Each number is 128 + 32 x the weight over its row's rms, rounded and kept within 0 to 255. Layers, rows and columns count from 0. Numbers have three digits each. The size before them is the row's rms in percent of the matrix's.

# layer 2 MLP up, 320x64, rms 0.223, rows 213-284, columns 0-63
082:133107170083075125135132119078126096156121115136161127190146098068152052203113072122132163213158117125124134144155115144092120060187131133111088126108177136141148163135107123127143140121100123
092:105129127153149123122144119161169102155141122187144134093071102116137064100082121151177127123216099125086151082088139186215137113132151149149145120104155161146113091121068084097141125113103143
077:147157146077140113121149166118113155113073119078082146101197154117157094099106156185122128148088156074110162138172107122128038142158134062134108189156132092135153089120120116165093133162134145
111:086113123103143159168123143107134104145164063099160080102159108138170110110083153148141181104190137142114116128124187135149138158139153120085087112091074127143153173118140144177089072038129104
106:132092186101097157153101117120108145147165073117113162111149206089121151193140106131138114170142111167141146156115130099097098183148110157176099063136135153069130141139171115176162116058113151
098:186119108125154107110070063110134129121177147096164104136159179227138134142126124110103163131127108108121189064136159098137138186158106138175096122088131128104148083129172164137137103146082151
086:159178163169120140124120127116155104205169092129130131089069116147156159055159107149149175123180133146112124124114115143151092090158151162160153143183060132179058102138132119101120098092150117
105:088156063114159086156108132121161128100119072153110162169157161101165130052147214113092134072090098128165166112157151148088135148191132115136135121134142132056121129103116128097152174125126133
112:121128077114160115156124142082139142111087183081101172170126146128101183079110106180104093080070088078153188063190113119150108101123155123149139134135118112102087140162148090136157102130124169
100:118150117112148141149160132178105120142096176217127162093060114093101162142080175124090109140136144146088135099161192148116128125135148152102097115112179147111140096093052125102170137173097173
088:115119136119177172173089082179093104145138121090133096115097106149131091102114138180169068141178144153113125092168133133173091077192121186084122135168094135121095111100060136118138109081134108
112:073158097085176172083099075097159093155133116102139159161071177141085132111108128097129132141145102121126114150167138161140106139146098034126135121159138100116116163200166103150156140063130098
112:087079109148167121121123145183122154102174119131158126125139155117134151191064093100104125124178078104095196165136103096134145161158118082164110107137114100152184138155056126150116091056118119
103:145209136109189135138117083172163156184116118106146131093156156066083102134143130135204093120092096158131131132131153128145077110106110107162140101107117154097066186071111134145120122088156165
096:134142116055160105110210175154074122105100079080148099096143142170153133114099147145126190160151121147142185123131181161130153142165172170141150149145135158085174146176145102109121082119101111
091:160133117128134164131056141150114126107129079089138156124174138148148112091109110171150160109128124111105107146154052116161162148140039123154090150097145110139082200125114076198113117167174107
102:124149193147119126070115139107077143122172148123127133115121157155134122169117078099110085178094170107074151107169150137098207057047122126126119098103143149133129086105066104118128121132099160
090:133136109231130109112173092145095086152092168167140093142120153092129081130101164157173239133163098109154121156140131133128118105079107150119123132156140138176139119114147150103144180151151083
107:133115102089161088152119156103057178145157139174142175100129106139124148155100123116219064123105094113113158070072111188121148133139172139151124120087178151113103139145120094152092142179123155
106:097153097110126096082081118140079107128201162180127107120115136108078145122136057137179085084095151110126129104174144166130103144058149104117133129142179192132146094094118105075087144092140128
083:116074103128146128194151085096123103118084148081118102145120138140148132119123093191120108183172153078124156092165166141122071120210139109150148103103117195153109106171116102167149107079138163
104:110116159131167124074154081145142163152160145184100119156103167116097181153131081127151119069184162135164100082134177098161112112086081106109084132168117122124156201160153099149112141092143078
095:117196094133168113128129071114082190137130114128094153119086090180122136069183173175150075162127077131129155144139109139170109115106139128136078118116139090063129081090142092149148138122185128
096:166134108179113177096082065112146114121126066094124122148097145133139125125152122095119183173134115159131122122167106151219161142144138119100124153193111098188118131143082104163061145105138074
088:101139100095154170128132139125161153142103194119097100138194153143102155109125126107119142090150176081115092162157155190098188147208144137104124095138091174075140114107063130129146189114145127
114:131133087142163125070165184147101090128130097103145134116079112138106147126075115096125196168187089168117090130131162149157115068125118155192180182089136076133113114143136106122131137085182155
097:117184093115085197102110173164181110131151135117133154114114114159129114121174092124169189073107138153121171094144129097180084073153099143156184135070156145165157094099114127115124138138099182
086:058138100104096041080137115126145116117096106092135105127116125172155099120093052150114139164155176129150129173125121167131205077178151135124143153112168120122099116143104131166096064162139137
123:124150117118113143199158148099056120182087169103125120069155167125126130157135079107097140123135142104104111122143166129061141120129143066176108104176115113198128106110135082129054129076140122
106:149065147113110098151108190116123109131199105118212167149133105146160055130150138146148149162092167069106115130129126115080167129103114116130159161140136094131169150208128150072119149144152142
088:184175154073130118119122131140112127075135152097135135073152106201104125060129088080106159061130179127127152107148092094106135171164149151129093123136143131113122165146094185174158069151154119
109:187149175115119169111096183088140110104123152124120142191120148124154105111130144070174196119120132146162104100187164088148112098146093065079130122151094131102170082123132121190138084101155154
088:082102162154121094216141160130155123114091117128159132124081142218111173106150116109120158128163062102121118225199191126151136131129096106118099131120130103141125141136144108091146118100120121
106:119127142084126062123132111135134098106143106096121108139128139105146158123164093124147128124115146105153177095136075120072153179135122146153159171153134114064155050117083172225171155110104184
104:123128112119148149119096064132138093154164122129099157141144104137030131179121143142168150124135159115130124077089165141156189137152108181159142112111138131142153144108097057102200181158094185
079:117171112136149054143133130136141160088138116139117143207148080128133115092141117121083145164107083135069084136057088141142100104094170158105173123172113137092116102138125097180154186137066118
105:103026102173157119105134148083066040131093140150169166148106102132126139143096171182141097139121104105148103132114147109115121127125081095162101089156166121087167158169133145145133123091129175
098:147128138158014119107135140084158120104200135147159143143122117155062136171124139119163128168083083125127109082139055102104098117117134142113163183117104120159096123153099148128096187090132125
099:136078116102164130134177119153197142160124160154166137148086158129118162091134063072110136104161079126140113168129147145106125075154149061135087150174154102150133114133111122215068128130164128
096:165080089131138178164154124163184123144065092083055120154147131146141101163058120130155125132124148158122155145129138141175107133076086065116111122127160151122074198146117133115138095172138169
104:165174143110105138171142202128163129105116144108166092111092165113161147102110156090149130178087050097157084140106179139091152095071106131170135148146108083120180175138173164134119143158100142
095:093154140160127076171082201135136141139144106173117177166117127113061142204178085150097130169084152144145149133116119083073152168165126122160120128165163150138134187119098131148092157126167118
123:104089160129171090193092092124161153121118187103112063119098175156132127082105145117120144086146092143089143122093150124066149130113143138201121136160129130161158171078096122136147072169187118
094:087101145069133122167075149131127041142137173099137144121098101181169146116146118135127133147148096154119132115063156141124074132162128243164146145121072112166115140089129136127155109126119165
108:092149149188134171099144147124152185131208094155170104123165130154112115146152119110094122162198107106097113163198146156148139079128084134093123111095091149094083123175090111103118164105143082
122:084170085074123146062141134082193136120109163208098113125136146153122204111116150038129145145135126123057181117142136171098106121109101117107111148123166125145107096125135111145160162142130123
090:061129099137156066144124123150116161115123097056120123129171199114114147145106153145083132162137071123142139074147157105153121069123150183162059146165095164182152147126161094096152114137115106
107:111174112135139109153126139114117103119140051056093099124168065095088127102178106141160173130107105091172157085213072125114122109140109139155185162106111146084118146123142142128180147134096150
071:083150067167107112091100098161186167097176095135137180096127136115143127135077085129093109083131129128134155176170099118147165163140111112089154142127116089123162192127168116223146123148111106
095:100103108076145153186142165155117120156173129133128133174147107112111124104176101119088137067159126136192135185086098146150129116146152125106159080201097153105134142096117090127112100039106176
116:189152089141122133081137159130147124089135091127141075129137113080112159150180102120133201106103166128146144108068084064155149098083114164174137078137104088172123119102101164131130172119079169
085:171149149148104116104077124080097209097107091090088110090136109108091139099126164127125145136065116114144131173109123147101124140128160102143181053143120126099158058164146122187126188172133125
044:166116140132124132094178135115153133135104127137162086116161129161090104024165118141094107129104146137128157092140120116118149122083155068162148182174146159144174150078105139166144085223108123
080:141097120116114129134150140099125064127114185151159120159117111178078186112142154112096128160180074106125172117090170186104125093123161151135151112141116110084127102110058138138122143159216187
111:108146134165127067106100122089127100164131105104141104108133196101090138094183122111114115146093156175179153165128050180137116123144170139112089120080111120131149085084137078194155104084098148
091:093151069141092124101099140178166137092093158186175074141088097132159089079144162147174103151139101115176166164103165136135110095127134118167180122096139085158081112147151110099061135145132091
113:089214125137093130104066124096101153152117138142142098102151129100126105131141140114112099174141094197128090143129104115168134101108096154168083150162198139122166141065102157168099048130134100
058:102111159119121086145126148137117086165119173106175138085080167153155106169105115128102126099093074171050154086122094077142125053174144150140125106082154126118070105137195150113146166128129132
112:157168102175155108123141098163175074156150133101087105119128161145099076105222062132110125116085116081110134183155110114087135118140132084088152098145101124164100175137077149117097120097087123
104:152128093120172144122125099144190089189139105148039088084098115075155096096095130102180125118108099117159164122143115161105182120118116127080159122090141142128195155102112137162070091133096127
091:161080151106086110120082125110096128104104099142157111058142120086085103078145176097137101135126170184110158145182164162163154135130130080095079094142154115068073151095114093126177153125148162
097:137121127153091182120116108169153076124172084100097087129173128140177041108124080153085165195103168108130094156103087118118065115142140143143194139161096132131108118124182151121112117136092131
116:186198069129125105127141136050139138093148088113096168129068132118142077126146131112114197100079148114146083150104106076139177125158141074168106105130127092134146160108062125104154137116126140
103:108150115130109124174145117150082115131147147150120128147118134056167162162165105079072140211160184064153130099165119132145083137113101121126143168096206082103115111152094119102117110156081103
105:163112106185084188104148114173157094066104120137059140144133146124128114121116074109157096149134117095166144117164085173144108117090087080101079155119133114109101128105102078164205149157087140
103:155103089127094114192084167147108180150100207164149096129142145128104122132143158126112161101180159120138160090145172116139135135115127156120098097092182064145156139062119142096116124124117220
079:137163128120087120097150103116098174123135085169114100071150107159187139148150104123180140131093093101132087177144123184094051113179142097105056202136146153127125129174133131118164138167110123
110:145187076137079137134125142074097139087097130063095144128073131146141197113166185106120129139061145130152113175178135128063139148165143205124112138118122111161136096090118144137137089113135102
092:160101175142140091136150089135128139163095138104155094169127109132166186184162104120188108140163146081164203135143183105082128150128139160162127102153109145143133138162065102052127126110148181
126:128072061143141128147114095156132139126098137144207089156132129126082142117155100142138135173195123133055151156110138124133174142142189100117103079075074109108120074109128126178155098129087166
096:177088097118105119107118094135108136123127116143105153081117208131144109118166176123144105138077122042208095142132151104147130156125129137178106158122125040116119128075161138093078118091120148
091:088145109093126148135065117115116119125141146137133078139143116104108098150171110049109158135114120145150135101124121216162104093095095125137164172147120119095125146133080014143102154153185153
# layer 2 MLP down (transposed), 320x64, rms 0.124, rows 213-283, columns 0-63
085:123160138092169114121143113153149120168145152102086121181170157151158119147091139060133096119155142197157120126143173107111159109126127208160153130075091144100145120185135167109064076132132066
094:088102134161169175104146131160175161182158091068108122097148156119111101118191100148069120123144107089167146162083135135084094117100146156157171065143127114187147107173095120145081133105167128
077:139076131108091154186106114147159115148096129131096128129153127182136123160119124124103145100207131118082110127170173108166158168121078168145183121084152155163113164190125145123206150112065150
118:175156121116168211159092113097122159129082113112147181148096166138114056121110091140079088131133149106113103101071169060125162156121121146129172168133150094122086100102139153103149079173122125
101:113168122100195181133143126103132079108062109132134143151119100131152114156076193126130097148148050111076109138102147134120121071161114163181162107203152128078115123102145169120100082122127118
098:131174088083121132098150086114064110125105118071128127125102167182105113113149088184135177134183108128161131054103124132186134053104168100106146150163154178121117154099120185118128133114151117
092:129122115115114131125135108166076151095108181128107106134123132092116117156103188114125114148110134173136134134159117118089178245113080082103159103125137114139138144069150161190074113154056146
088:125065155091090170154083104154111109148134133143118119151151129144072088145116078130195127138170200080146055148042117108100089179100112138123113150112119145137136104162166147119170142139152127
124:124106113142160091134112064138097128126174154142125077083119208174119106131151103115104081089120147085081112100109131098052175128120172150165050104122102154141184168132086110132145125135138104
098:144165173135135169135153076104166102127193121073149111144139104125206074113151095070087142096152139129139109124141113079130136166143076129166147159075091180124166104142139124162115091061137122
090:139130161141094168175093129073129144139159159179135112084122142084084072102143148117092102196178099133119202101101105127149090166123127168136081130064140154112104102183138117153129069146122148
109:118091112174111142194091129174107162115064109149171091114126108139109115155139117187086127149155118169131085141169138187128049119087143147093072052112081097134151110162105138128113110110116129
130:103150147114161130122181155150134130157126090135155148129108113139181103116096099150096206065101103175104098137144122131143152100158114116120114084110126098094109106046123155136132099008106111
092:066122135135112152172175127156217089139094111148100138206131098157146119145135116129165111124136172112136084078116163108132121170110089157088156132166113178107178079194088106136105134098120119
100:152177066158138132145119095129113149119077078135159096151139100091092122057132092110178097191120176114143134171085184135161122116163103120138137169182149128161128176191128126146128122193124115
097:115154149109151142099171118150174101126073127186112099121141092150088133139068136147093102143095139142131141160130088041123160084152111151103073095132098100107143123211078135189137086146138160
092:117086091099106091096108122153147101145107121143115155092167114125141185065157163118076130072124069112141125106106080128109143097127144149229073126107088119108092120145071111135177101141161094
102:108170095107145141166084106145103139142127115178098105034118106119117082145156131079158071154110128142146120059131116086108124172106138157115099174135080188104167168141111151105130130203097136
089:139166155094111164112098133132159075157130127089132145137136135198176065137177139176093155158168169128141093171179164124094094093164103174160121170175111133140147101173134168142129127060111107
096:130141109142116118135107097128127109139049090065105173153190124167182164099111150119127148150163121158109117135141155085129116180166075099204117131091155084158146117162107114134034116129132142
097:152205125120141151124096134156136216180130186201094107105135146144152099192165135176097126165121145157121110116126135092165088115125178077098092149115120149142142194086122152133103115140133110
103:126144107034152170187094137133127087139177090090138169120119148127130182168206129113068136137148106166150147076108088129093118098123124070109111089151132103164118138122148173088137125093091137
086:174090119129063088177167099118100138119165082159154112154188144075171105125157090120137120061135138125108118112139114097082068205138122133099177154107073136145094108150107090133079123133125125
091:134077137148149087095156123145198103074168142124132121108116163147101136067149142173140087119100138177200135163088102147096197133071102148147128115108085127141145112095115088170169118094075137
085:120076155130105102163085138128133175134133144099068103130119170090108115150140132188140131134106140154158116093127059110164039134178108118105133069108083125113157149058153112159163163137161179
094:165070180136069019152135115124148130065165165123106098172124124146113137116113137116125059110119132110076119122114106106090164185125164131135105145104142137105127128106108071143150099184079121
099:117216097136208175086182096141167160161113120116105143122160119096111121127170121161116184105152154107151150138179144115158055104123094101121158124140184185117165141177096132103110121138128133
097:168107140140105127075121134131135102097178118125130146070170123164116172219156185117157129165069108143129072080132169116117123192135130129154120088089121162088131073110146084101135083130151099
121:091122161139119061123132122159141143080122137154111146125122127165134131117105134082123114108149135167175113127201095154156107055129099171124106243155138154128166181115143113176151124135181087
098:105102134121184131096166152100136183089161103182150088105140098079166151128172088138082182119122137126108156125102127125117152167092115089123145113135152128100107148142078156100126204174058190
102:177105163175095124112116125121100133122113094074098160102145109033143148067154115161162116169117089132118063140141096161181074199116095146107083118169164117165118130119158100152127140151125133
099:171066135161102157113141091117124127110114115097138125099140171147106115087145078155101193091127116149149106137093145177118188137157101111137204097093085121075114069069143142116062113085134124
101:148107089125139065143160114164149101141142047111154181119109131072189135086165167100120128057177045131115103093140111155141122154146160127144115143137138117177130154118129151080135114128061118
106:162118178129147148175155121116099191055112153131119166163131124114136102112082139110146186150157101163116116068115085138169054181133126150165111161129153113079114112120143108207161083137145131
101:119141119126235122133099115134150137079127135148113167174078101143112115192133187161152157178150103099076074140112133128118106166161103151111195159107120105160126141134165112080104169148108169
086:102108105139105149183098088177127150103122122099130132085093136147170129098117115139067143168146145126163165087080166067176140142101146123127108152160190089104084125123085090097074166146197094
117:097134112107110100139152096111135133130167137144073122087183148135118153169167120133096154102144149084137099103119137099046147109113124178121097138068102104158216169170106093090123164193091106
099:123121139160200182136127139143140198117141175152183132147066133151211071138152103172114103099159192114115110161211141111102156101132107130092096105124146120140157142102138092126144107142112102
092:098186124109123106164117127103196125159111135162117159154126097141113136149165124130175104116091117186125072137127170093164108090115116182100032150136135113094160078129167126098079083137136069
098:102166144169160083135139129014097074147187159115141118070095144134088154139157142103098100151112137046142115072156117153116121076151138162130106123102124130128128139109175072124113124135156138
100:134100129164148142135082094123097173138142167152136115121123154095110138147093182174095127085165127080109082178173165175121132060165106141119100028091157155109116120098136076137113116149163103
111:124160145097109156132100143138097126119114138145179138111136110138173100086104161110111100123103163133080103156078159088135143086211125160127109094076114087188158076068090132114054087127159159
105:164117122071114090069131113169105057169140085191147157114113136145039091120128154094141152139093081128146137111098136129157149135126199127105151122207126099172132134070115153113150130141134135
090:139104092153112186122175140144058214128113150152114124110102095075127128128080155096133123126123158132149123100160119165167130086126114106086109206141198117166114186133154095101138154177157135
114:090122144098108125127127097142133045110082107094166094096108143118118149132135123111085160104097098157124169128102089184084195187055139176177125093143099163112148084132114125173144163098098110
122:127072076167180126116131124165071139127098118068123141144112125111122145101154183165091135131089087113116137102076157147129123045167182154124127031120129076133125111120155113131091093116104147
097:117148101205137144137123155103163141120202121150134099109148119117164110145132081123137181085142142120141065120099141130184165128118124088101146211143233123135103114161097097140126098088132100
104:110137153117124120107175131113130130144171113109128103098093154161159194122170103192116132128128099140123079112217102131117100185091162171107143175072109141158170173095138110087123167117054127
078:120099178184117123098188135163131094129149133106067102078112118101189160116082129111090080130102163179120137168152119085128132153158115025151123139150087140115136097091101169123168136116139097
101:163096163115135104131171112107038112102056117119131121180127130116127122161167093180136096187101082161178107121095125104160077134158112167093120104112111141114152115083151106145122073163190141
115:117115145127128084091132125105173096060159133103131150155168141144062139123103159223140160152185138128074131134171134148097081118132150186181127056118152132125175117119131132110139144130065134
073:130103172152099109138151110130168111123154145132122079196183103178147152156143064098120099087148160125107125091156201106094136145134128178186146104089106169141158116224134133142139129132130084
048:162159093149128056092146078179159131175126093104156128136111151105120154022140056121122176144124105089111136113125077140145146184149106149111186129122108086122112126115125107168105137129140074
085:084162129139130142137097083146110143113122154075197208143088130108150085127113132101149073106128144108117047149179178155083108146126116129131064155097145169102141171125090112124126092103097083
110:103148155133101068074129165091080105088157162092185165093121092092136149087153187155116138120130136144158133100089094133078111133093112207133134110126123173100152124136141125201110121110098065
089:161113204101139105161120153126194155124091138108096145130135142167131185195124093114058164136157159124034082129101096163131116106101112119130116175148139134089158092160178118102134120091128122
131:088129145094138183105154133155125200164160109142155172107166185141106130163096150184080189060109130169115116103097126148140083125152104116070143108104174091108097145084143144108146180115119105
054:171195095116093094147107154125150174155134157135082140178182091145129129170111139118138171082126189100188071105141167098146074163063131114129129133147134134156186113155110115115098083097103128
100:113187153115173135135131084126163144084107067124163151096113160103119183214124068115142151111095148118120074139129088102123088196112098141093157160108172080129096075087115126128117137120160139
107:153135190132093138119073178108043150109141146196151103075137137127149157149135130123130076148163154090123124136169073115119158142137091107123112079181138152120148129161118126181115084135052090
130:131077134146116107098139153142068123126165136105118127085133172087144163163110147164095106157054116152119130115111130159148119157143108057074116089190155090105081141038145143148153190124134124
097:146120120136135143106109152107058183082136144146134137105106118059110124228102134171157160122138082118140132117119111092155112156149118146156131124133199147117200140093061108112111152193164116
110:157107149153117089130168135106134130140109108148125140137142162076153123140146105169119136124111098174186187117134059124125054167127037168110120117151118081099084102136162128122131079130042150
092:069094110105169135147139144109145084140126122131125079146153117151128149110061066138203125122104115166100115165131117121105205102143137128107129066160098138142130112215136201165125134079124142
106:162147149013149145106149084109098130153171119182152104153111148177121129127084065101117091135142117138122175120073138084148158152126148154079151120163130120133120158214091121107123099111129151
109:121048145138122128118141170114116073083082120125127195123171123112136178140136129128173119178143182146186104133074086168119129203121113172091073127107101093100140133131178132105139163161114126
085:148119125182045180189137141098106128130075111109153141149145141072101129082126117146128107118124149124037143146115174122171213177125108090094145134086131113151127125099079085138141116131136110
101:133122170162145100124119170108103115091129166118167185089147097198158142109111169107180122154148102153166135107120132166102143202099144175178114131096089116105051066094132097149119167147142113
098:092126154101113101141130176143121098123064129118066124126092052114119143103096155130112177162093142143066118081189114143169104130151158090065122097135161135067148122104134154179153123158069110
153:151125147109166093061112133160082115072088174143090118148110165113119125134110085180136096115114139107153115126110155121133167142120158147072193115090181149142131157027131127121093135131204116
086:112132116140106111196168111150156147185106062125148101166127093118106171144093090090176101084118135190103092158123154162097135151108101171114181123179126169118113125202110102102098130122134069
# layer 2 MLP gate, 320x64, rms 0.241, rows 214-284, columns 0-63
097:110140183138163139137077106140133135126135128088157081161219141098125127069125085161091174133164094125201128118104114150127144145145127207163199129143107134194124120134132143135149180137139098
073:065108196093094170145127111115163140118160114156132131172119148132134120130120116113156130087096086042134179103139170166119109152162065200170126156122114145109053154096118173126123157135128156
129:179109088154139176159140050122086102135149086120130115139086150142095109155159154162133141126140131135176113067100186109104180091136121082077171160183086105136121115106131096060147140144162098
107:068119104189082114172137102140166133083167071085126090158121113137073132099091109162139077124140109140114092145118126124193090147102141097081153093149147091164184148116099168094183110157141105
099:147116136106145115178149108199151108073129187157095086120094096070051117098110132126169077131137144110088052144166105195121169136159134159104119150128145097102132154093102089126145111103116143
089:125090164100122151180145112144111125079128151110164127148127175172085147121105144108138023121124140081134145189107130132089153121066099128104121115117110089046094110106148146184144135184119093
088:153134155138121082158114148150100121110178118107127131130090089089127187102141160152158024127139090110094186091146126150119085105161132147135145149202110154162155041105124123092105097112139153
129:170131145163082088099163153067147064138135111120121111089134114190174189093093115147148158150153066094133157102124145155136144141081113101107174105139084112098082138163117183126177168164112151
100:176155091127209100145120136173147157172157118153148215139123113128133158197094187158078137135122165153089144098113107137080108100131178116104105128150133128140099178149094150103118149195138123
085:114110124089150144128118087051094080115140092147106127103086153111105122117157169147187112110102146116146196103095110153101098111141136146085122189086140148108112068118090058160107177137086178
120:065119145117121160064146127172137129176108111152084094174168133127118161139110152157140145156129131116153176149121166161150099074171083078084058159172109123148126198178095120131128151080119126
117:075099121121172153080154106105120109103107140082102165134100111159150085084105105163079121165150113195135115106158124094182100100159108168034106156156150114095063141136174105116127135161107124
094:101095135151106159105169179183194112164085133033123141106129145127126125163106133178103086131108156123099086070115187081146137113144108143093138111139133173103165113174101117158069134104099134
095:141153174133124108073111068109164174136094076127128146157102114084147143110093088102133105183122144174143162155120129155063185105096104141116201145096116144152149120069091120125142185141160178
093:121146111188156170106102083167140132113151110168210095081103150161102145147055112139104116136125119114100137105124128139160131084143076180121119098050151123105109168114164183156154170117164093
100:116128212158069152077148137124111120126150129157142092158137104135155107172106146094161124193129161126104208141132155146125185090100127066088137071108118180105151161138107087132159114106136176
087:121095120138124115144116180144117106107064182191093089127131114126089093148112088124158153136172074081181118150151112225117171110167130137151077165156169135112114134089136088100148129150109170
080:133133073104141164128125103117082130141161128150076202160155174134048146128110091128168185136132103096108120090136166151153161159185152118133129128100126153107095111130079125182125095214103149
088:076134126141111088112104196122143093125140110140120167117192136194172149172131109129132113076103142110105180106135166130130122150138124126075127116084138122074137214144111111129059195106172148
096:119142192112087168131119205149160185167134101163136122104096143122129121182105135117087115139161155146160112079134182140165128106158168143132143106173078147141134185156057120124179155159094082
099:085147126085083151136100147104114114139080130116164157106141123133083168145157152116146140108108182126096148155168138168129145124237109096131120129070124208167098142118149167113186115143171175
091:101112122198118175147160140110107110090131169146194092145135154068170169152159129130135157079109131165124094145149104082129133130204138204146149096123099154196128084113094141146112149082140131
102:094159135148112130140146115182095076138163123113137152049152152092158147097095114110139123105094143169067126152092034107171170120152094173126140107115163140167126192160138181137132112110154089
087:114120173080129129130134144186067103139102130115097143107190104105142142038163113162141102156109129136117153089130116104109102130066135099166158127120120169135129170159087123088178101131033159
117:145073135130126015133132055097147101130134162201094117138096149116142129144102137182162140142091135144095166096139159168108139132157166113107142110143137159121096197156077104100164118113135090
111:119131159122113161065115122107117145136205135136165105133173122125116073114116069186124203106136150211127205104117149141107144121188100117112161119149105172102138125173173117117136092111104144
102:113142165121065050112073132100109161100172105155098186139153155101184173122125102109169108116128118143135079163151095168144102155138071154145147100110127073139091059150091144094112149113095126
112:108173130134078142134141126102115144189122081102119073131135078072144135170106137102130161131133124067163124128124041128190188081133102104093149094144180132112115162060125090144158141155142118
105:132115155116068175131207154113134143175075157145126144107074123168159175134102140126209071119170119154163142130110156144146074102137147136151158094126159159119159181093100094133093150092147165
089:148085121133059168073095079114160149162143180126141155150058173108164141115105132163161148130111097100117140135160130204148144071115156118100111094156163145110112155187176127065098121150126135
096:130135146121190099137078173117085123167112139182148114085078121151101129129150149135167172157100196138123103150123084116155102107128079153134076108149097160100068170097138118140221142110167140
103:068137169110165121105105137140093148123130156093071093110084171197127170124091114099101134114154140127172083108123134147145096111201100125109156141140081159063140079128160087146094183086118162
091:061106094143122137101099081143097113131094117065145146150150120159158127121109112144108165102156153147172118114072149092148125060133123133110152188136177083145165106155107150073067178060145158
097:093125143118115148081056129147125140093106089111154160098103122126153065042128102116090107112137139118084119148141124163159103106135051135070102124081099084074104129165202137102158139132105125
090:118116144143119157108121107119152093156074107120126081097149160173127151142083141092098080174096077098143184157178146143221114127124178108139126122122136131164081165134059115069082109144100128
112:166116187181099121111081131119098104177169125105085110090142130127114158096151111144153154187215114079149163166147133117134185145110131108119153114155152105081149121087091056110145109119071145
094:144121075179135135146063152127117133173119140121129148155063123125161141137089071091102106131167109134148123145101167134113139158200121131093100038142118100199153130064146113137133083171160135
088:084088129106135101068133131162147170187108126154140128091176123103166124060169153099126131132212071146142116072107113137136097182189136124106129147142099085172120160110153125184137147138119092
086:148191128136129070121065137100057111124172116133119129124125118101120161126136088143104108123198090105133120140154126172197139134170132095116074114111075050166157104149076135104106098093161143
102:066151108147128071135113054151043115124070143104102149121144139171117170115139174161113130096148092088150161111132070107140159085138131158135148133147132130096130093144139156063194149142089090
116:132099110164146100114141120133103119145115105039045162128079144110129163104119079188117088096159128121156160155145159116124162144083074106119160121131142143149148156154148180130186117094082060
115:131150183155137149100209168209117138133182095078149076094141118117155134106100128172086133112107121099120122133134166136185147115117093114133091122091117188134112141122181191163158151136181131
085:095125104177146108098113140166133190110166202170168132197087157104140133131171176114122096112157162101089132135135149095107162130113095155081133127112202177159109160112180108083118125093143101
119:118122130121119136125130149155131111101129083094117192095093163060172094126080084167109167146116087140165120169094105146113189122105062168173167070083145145139178129101103108129118150088147176
125:093079156089111083126176130176118124107094107091121097076141117143133140140141122126124156191131096118138072172106140148150157098139169183121175053097128125175134092062117132099116106202156109
106:152101136098174122092120112143104127134127107119070103192154173162167181180132113108137166129164190127144141064098121128197097104085096145065181135103156166099095162131127090089120110111150131
098:150058170154097160132175115126137145096129127117144169121121150077134203111098143111117134170132058130097135139067149160123142126057124133120092104178101142106096094126115087155186081137164072
079:150101076107178162143149125063084172156124114110142108167142167101097091130191126181125163103167165117155119058111120121125101081118127174147077148129133163173097127079113065124105165165119139
096:158124121144131145122135134121047119179093156137068061100083129140099200146057119102110141090132140141202151120115084144129132165127116119152148202101107120165160133064144133143144162103135142
118:111083152096125109089144080100140142121089147114124119156111130056104183138051151153085084177147148101141135070096109148124157139139132100154133091146162184148084160172082106102150088113185100
074:121095173112008115092150128144148112134120117118129134132113162075096092114115147183177094071136177118068127153121199137149135137149118171159143106089078132106132096165126139132134165153094105
048:113166122141154121092092110153147099130168077105115159042107121149158150178096108141138136144154126131047102137059134128114113136115141156103162066139125124151140124181116186129071155062175149
077:115134132129192124108139086105119122108162141141190044143196107119100053113146155147166130121103142173179153174137129140105191149151155068166119120104129072121150152110119156124139189100138124
120:123130098125092170136171119054128114156127096133149086138161131106169148085139100120151131159183134154145110128109137139202171087123077060110152112161144120147040138134163144089113064096110096
095:137112109145107163203149148131175165096137093121118086115116137079162166110121139121139160086172131104077125199172029176166148106166143115133150146175105137129131108121104183117120089169120109
120:111087117181116095139192174133172050113122100169132126155113130136145210123053085198121107157112106091117148098153123122095165133153106169130153128127149143139088094147168159094169139104138143
056:207179146111128156121123173136118172071130115127083145128195149142153121108118115095124166124138142149135162081131138039080141155103108137071147096067131146116094174192110138115145078116128141
113:140134156163116118109076188160126130128127128112135141097111044075095160162119130071133158172176114172175150123154145161156096082101095105143111160134141086121134097055104080175137099131130182
099:128174125111091141138153141147106179083128113104135140146101127105124144098140116165116125155130112239150142140077157076159103121131141125169110134173193058136072098171151113139201170148133144
091:098209149127110117169126124127130119138114095120176087147153135151193142084127041105101161108190089086152132129125055124141125075127114163191159145117115135140125149153130105104098095121071093
089:125134136101148126157114175119117101175140114097091081092090136080087137150137178094178122122172054088094162112087156132159115125161137130077084060073170120122109150082083149115150140094146096
122:165127120140158124151132114118142118088089134136202095113108136142116129117131112133180051161111120110054090169117190051184138070115128113131142109157124097163150126094089119095115193120175108
099:162137108146164094111134102164128103084115178118128146154158084077152123111189137131106156126141167072148142063125152179155139127145114136162146138100122114154125159169152080056132118225123183
097:172098132185176156124168085125119099121100109128117161138108184110128120126128130075107123095142063146091129134162079130083124125095142081080150180119099076136066104121158080180137166177153170
108:108131141163140143061149150137117227123132097089099135108129122169170122128112083131078095093165180095132126110084147109135137094154152120076192066088097165109131135155085065138147114155132134
071:127163170055124178153116104158161121101158170115144181151168190101130117132124121132090131124141144176150152113079103077128165122112053120131135091206120112099157110120100113134096074169172160
100:138119138187159193090161123109125135138142050113150072163114101076083124079123125169161095136161147135121104108116147195174100060073102163115167125125162146096166117101119098120096118133104103
096:144131163155107127106132124071151188118131118127189128060121084091114130139100166147148066085119128102195073170060091174147136089111132125136136188117124086143121161141183134119101170129148105
132:152156154144136192138117107123174138128158136141159116110126082116153167144085183148148095175109125195117131060126072145156125061157116147175180103158124119168160133122099126068169183130129173
087:089165088149160138097168119129141061080163118087087143098177196096118127149121129119109083161125099084141125083147135147158161199116129091153077087108122087083128131099177116188149120152116140
107:126147155169183137120082095153090197155113139092170138116134121116131106145086133103084083159135124125169127090113126175170159144123078181158140090124123152188156189129031146136137142110100115